Each number is 128 + 32 x the weight over its row's rms, rounded and kept within 0 to 255. Layers, rows and columns count from 0. Numbers have three digits each. The size before them is the row's rms in percent of the matrix's.

# layer 9 MLP up, 256x64, rms 0.232, rows 224-255, columns 0-63
107:146191148120102142100159078118154126087141142127083048094138141131137122103180048169143091153159167152149149167131128141176119158077086118188141124102151151131140109097112122199101118105090154
108:118140154120113124118154183110168099119139070191181172125170104085111086122090096166134115088169117190116174178169127140127099098130151112066107113095133126146084114073129166123151180141094163
115:115154153103141116080142178179139108120154138101139146167106083115086127075155069164054110092154131111071116138186184122163117095113140109147162078120113159128126120077127116198172162108151148
106:188098176160146146116044122182138091134182128115120114123149078139070124091163133172082154102155161140149106128116161170119104110171134120107076098131069139197109088138092115118108098133091116
096:132173100093159131142169145151103106127147128116188117099116133137166122129095159175150084167168150093161171133065094123088076146122101113090117106186130077191116168129181175071105117120088150
118:135183145075118101114152094189115180043168106175133181121150145135117116105176107151136126090148106082126143103105120099113106129148110113137114094149130053175088143089177129086185136159158127
105:133084127128151149072135061066144152128127113113167077133164123107156093117129134063168099129131164199148148138143182130176084137135171145116126174081137151183119114125119110129119050183144122
094:126222091098156130079156160089121147105120141144113090127169176150128065081133079113141116108118107134106135098149093112071152105189116102142083103179134093162163111094141133099195161134137150
109:159170119131118048119151093138112155138105139129156157139047197163139165108137138159118144106095162083088086156140123141091117068123173114123127164185100129209115105074119106153137101127133154
095:090145130205159068092125104176049147113095103114106124115180076150176147139135107112124134117094199122107165158141145113092087168135160086154137129129132037128137137169119125128164145109117140
110:141150166145173144099163132149120137122156131119119079096132112109105090143074097104152159134190158147123101138135076123134071077130038172157102062080075133156125160109087154133119154166083149
099:187110110160141126137104063117075062128110153075170082135132091139128125167120139110095074114161133146150143155135113148185141127158142091120096164168106130148160128085125130090074152189058085
094:086105105124216105116114104158100169144134171061118125160152051132150092067102123186147085136122138087122083068147156140090137123163120135172105127100129113151095124135138128185133155119183133
120:061139105127189082133156090130148146110124211127091128069106130098182158144129103142130129173114156070104139143100170123155117162168113164100068143061126142126146111162082105138153168166105132
105:086118154118166057121165163137102164146105143118124111146093073101154096070132156096160141160095154153157160122052081155153109196203171174085110124129122146172127102127152127110143100132119112
111:143081110138140127130185070147114127108137119118100136110162134125110134119169078148111086133169117148129068165185168129069130205156180082105182148117153125148142113162096057088109122124140071
113:133139162088137119071117127100146116172115092165156114117164148072147133150144099161096103126143107129112073144176127157179090156158212140140144094128063136114146126151056078156088143062117108
103:106106132157129132099135185131143154145083070098122117102138110085122137133088098140133106162125179205059164163122182145101168094138139098106193144124138172143180123089190103097070123143130146
095:129132170172107081114165125101117117175147093113097080126072086150090149109170136167161149212126111118141205193130149117145117191104134088105121141109124096111107179110070121141121116101144094
090:115091139091173145163129129105106114044126098105163120107151141103085144161045122134076167080180164167125111177144088121095129109134069137142127168111099118147101108161130156169106109178135182
096:167163181149104150104156129125136114128108074106143089131100118114141098123115079096140076092133166165217188146156105212102160134118160103094159102136138140093135143110175124101111092190142090
107:147171102118095166120083108149161096133184065119134090155139123157203122123086133165149112111111191113083114148160172138084146126073170094117130126140105126173137134199114098143133053117154151
113:146097147143087134030168128122168150097156137156120178170165178159121107093140121142108089174046090157123110093160144123182089100169137102137150165138107143128075095093138128113124096161131163
100:136177142184122105125101097093094164124176144128154091143165162158098157137136110110150079107101173110098162137087206126159159151175136136078101160111076054186115135103091134146107136130150175
107:154144111059118088114124117167147142124147130107120124083192110127122124135132115112194142046137150161170121137138114133066057167194124132119107081166089104101104089105135107138178103191136114
096:146143130147116099129172149170192199140152175093105117107120119110085073117115126115141067150125107055141086144145148159135152108141063172152105167167109160103059143170082113146157146147138157
112:146128176102134108127140179129111142128156159050116095143134128147110098157137109121099113141097174102090097165145173107089104137220122094105122169181075225163134157121118115122154108156092140
093:154138067109095133102131068171165101131137140170122142070162106119134142194078115120122118107159148139209141116086115199139110133090112175114101127149126107137150096184101126204117127128168171
110:161130168152091174115151116147125124128132103131111096111035124127145121131125185139110080142103064073112159116121179091114167069104165180159137228127153121122133123086133096115088105121131136
104:129159128124089197110121160115142160098129107068180102109132121049117116117127105146121159114159131137180102147122155100142110084084147100205152068112068141129108129137116119150131203156108192
094:122150154107122109115139123125157068100110153109132115105123157026184102122141073175118136150136147138138095161139121153136160153174134198131109197084203131159075145163103130114086128167137135
089:156148127167131147063117149044140160095119095144166134168130163122089121076063097135193142075161171164123137121066147133119168161091097147103123153100150107155135139132134138139119116159201160
# layer 9 MLP down (transposed), 256x64, rms 0.246, rows 224-255, columns 0-63
113:113106171106175165157143201146093122142148184162112150066182122116104136135136141121138106139148122138088096152145076157080087105135113165212151136084148139116135183171113188147099162132170137
139:132122162089126107129139169113127098119114174075115136126143129127129143193140125107165164101086077118104182165130098118075133161119143131046156132135177088156117145116154146167115197193053104
120:141125117128128105132099068188133064043129119093078145153058177134136118145133093083138134165163123141107076175144168093136117124157118105179115170105126152077146125148133138149148095190129087
116:138122115122130091171151117118108154102106143117100111099098158133086187157099115069124100125106062167158084110066114118140156145060088173160121094175095149168186102157147097091090160142130079
097:175094087132157077146143121065125129119101078129127122084148136184158107175078162101081172067124116110146144166125118150119085101123126176115118101155123097170141133170212111125141159063125106
120:071110119142174104154170147095116122154124125153151119153166170154116086096115145152089184120199154136072147144181135169183098136110165140142123141134140037077092137108128123082135157144156077
106:112145192194181140151144125175156108147120138170136087124066121138103149104112189125114162118096143110050148120072129154101149141147188145080142123082148144125153157128168146095061105172125134
117:201114117177068141160169120137146149144142138134143162151077108162134140113089132072133107179144126145157130120155112117101089098129143087080074098081154213166117093140125111126132144200168163
106:094177136099118188100144105128155093144129110224146155145172112075167105074140161150142120164144130085122067085146155184113137113155116188101110170153159146113112092151112138111108182155139153
092:142150115117193171184126134150194143146120095154120086118128128115120068135198123152121185127101163119156198163116081161167134145132177135100058112107147133147129136107157110081103130158137065
110:160103166151188128156128145151085107133103110124143111134107110155142113074135127082117113118117140154170118147085175113133124102058061129137149038099101204151166156094156122151176099086170133
085:089114128079133109097113133114123191096193075156106133075147112140104111102165139200144097086087150159127082084042098135110119143127088146159119105126162115106137102169133139096159069131104164
089:142166158124097155124130155124165131170087106155151134084049170108125142196100166125123155099125162079096172147148091129106102125108086133114134119122083160112153112043167148149126049107159093
119:135105142159127140130086164122098124117119116108150131086116213099113121106167128131120127155170159114130086098132114082121122126157120071144097221113114107163166120153165084135163144171023164
082:164186101137166158109087145131066106125110125157138109133098092146133120136127148159088157129198113059109089101138123098119151081104092110139173092128118133171127156114104071048161193161139093
118:137133103130095133079124176122118127091130141157106103113164149115169111176100105193168187106104131089156107106138143103117130079147160194159102084162142132099041080100169131143125188105159091
117:125151189121175122183129153115142086065096148146123150105133162146141117131132143088134090125158089112108171082142095151127076132125101100092101189137155076077142097089102085124065138202167137
106:173152160122131143118122121087147137153084139148070136138052168114173174116160085201109101149132134126085075160137098138109182109094152138102107091149102147125173172186128129137187086155143162
091:139051075175098173134130145096077097172096090159129162130148120153092073108182107097162142163159137097145108069114120102138119134120107107115060109157193143150109157102148077095115095142101128
090:126184161150157136121145134158141195107159175137145073162139087118111131170164137078114131186134103123127127104080142157096172150139167135147080101143106137186183177115123055105144102063143109
085:110083096158141144128120115134100056129094088213128108086136200125096141120143144144102178174107168136092139103168069185100073104167108095109132138156132153147138098150119100130107159142067137
094:147111151162126147099172130076120116138177194125099062103097115033095129070153168113109108140135100126156083185089127159168114133151140113115107078092146146192127109129109165077117110123144128
115:130098126102015175133158116112155076117128134081146110187204161103096103145160109089140118119107118144101083139131098114145088118140156144116113132137132165063127155182170111125132149107145193
091:106108109125169161123127086164172150114093229031122122143082140092163091091122116160110161133147129136103094134117090140140117116121128090207073106125152165148138116174166117143090148148134116
138:089162092121089129113167112144174141076133153099135168123159121161161156105142155151102126105170133123116163104070104088090035199168137084183175125087124109128105148121184085133144142123153122
094:153118139139110173147136146142170085112050148110146138180076136108136116102190120087156165146138136128099121063147140138089103160163059076088114123121126162177162102094153152123147047112105145
119:131041125148127143125059132129110103117122168135168148122137166137146097149156135255116124150141078151112139094098109157119130100100140122094103088121163189120080118105146138159109122137090083
078:081164191164158135169084142094101172160098200051166172109134135163122174102146154135172162139103122155105085089132118136119128124145152138123150127133125175156226140105109113118103112137106103
111:174110154119192136138167147120160165124106134184129123137157097143166147120150129089095109158126172139171131145064113179120110102143170143185037128145090112158113113158143112152089178190167156
106:143115186147112116156058185126139105125153114120110147075174084089110139107166140142117106108127093105131106154083134126153136155181079201077147140102069136166165185085175164139146154112106145
103:110098145068046108141139074106151174151134147193127120133116120089138099134156104090116100159069062156115118128116168164115124179112196118091102063125130132077164145139141124113114148115181122
086:071161156143109162162100174163149145124098093042188125146128143112161167154173103093147121154104126158122155114103152146106066130129138144149112175170177101131173124144155125144127214162109168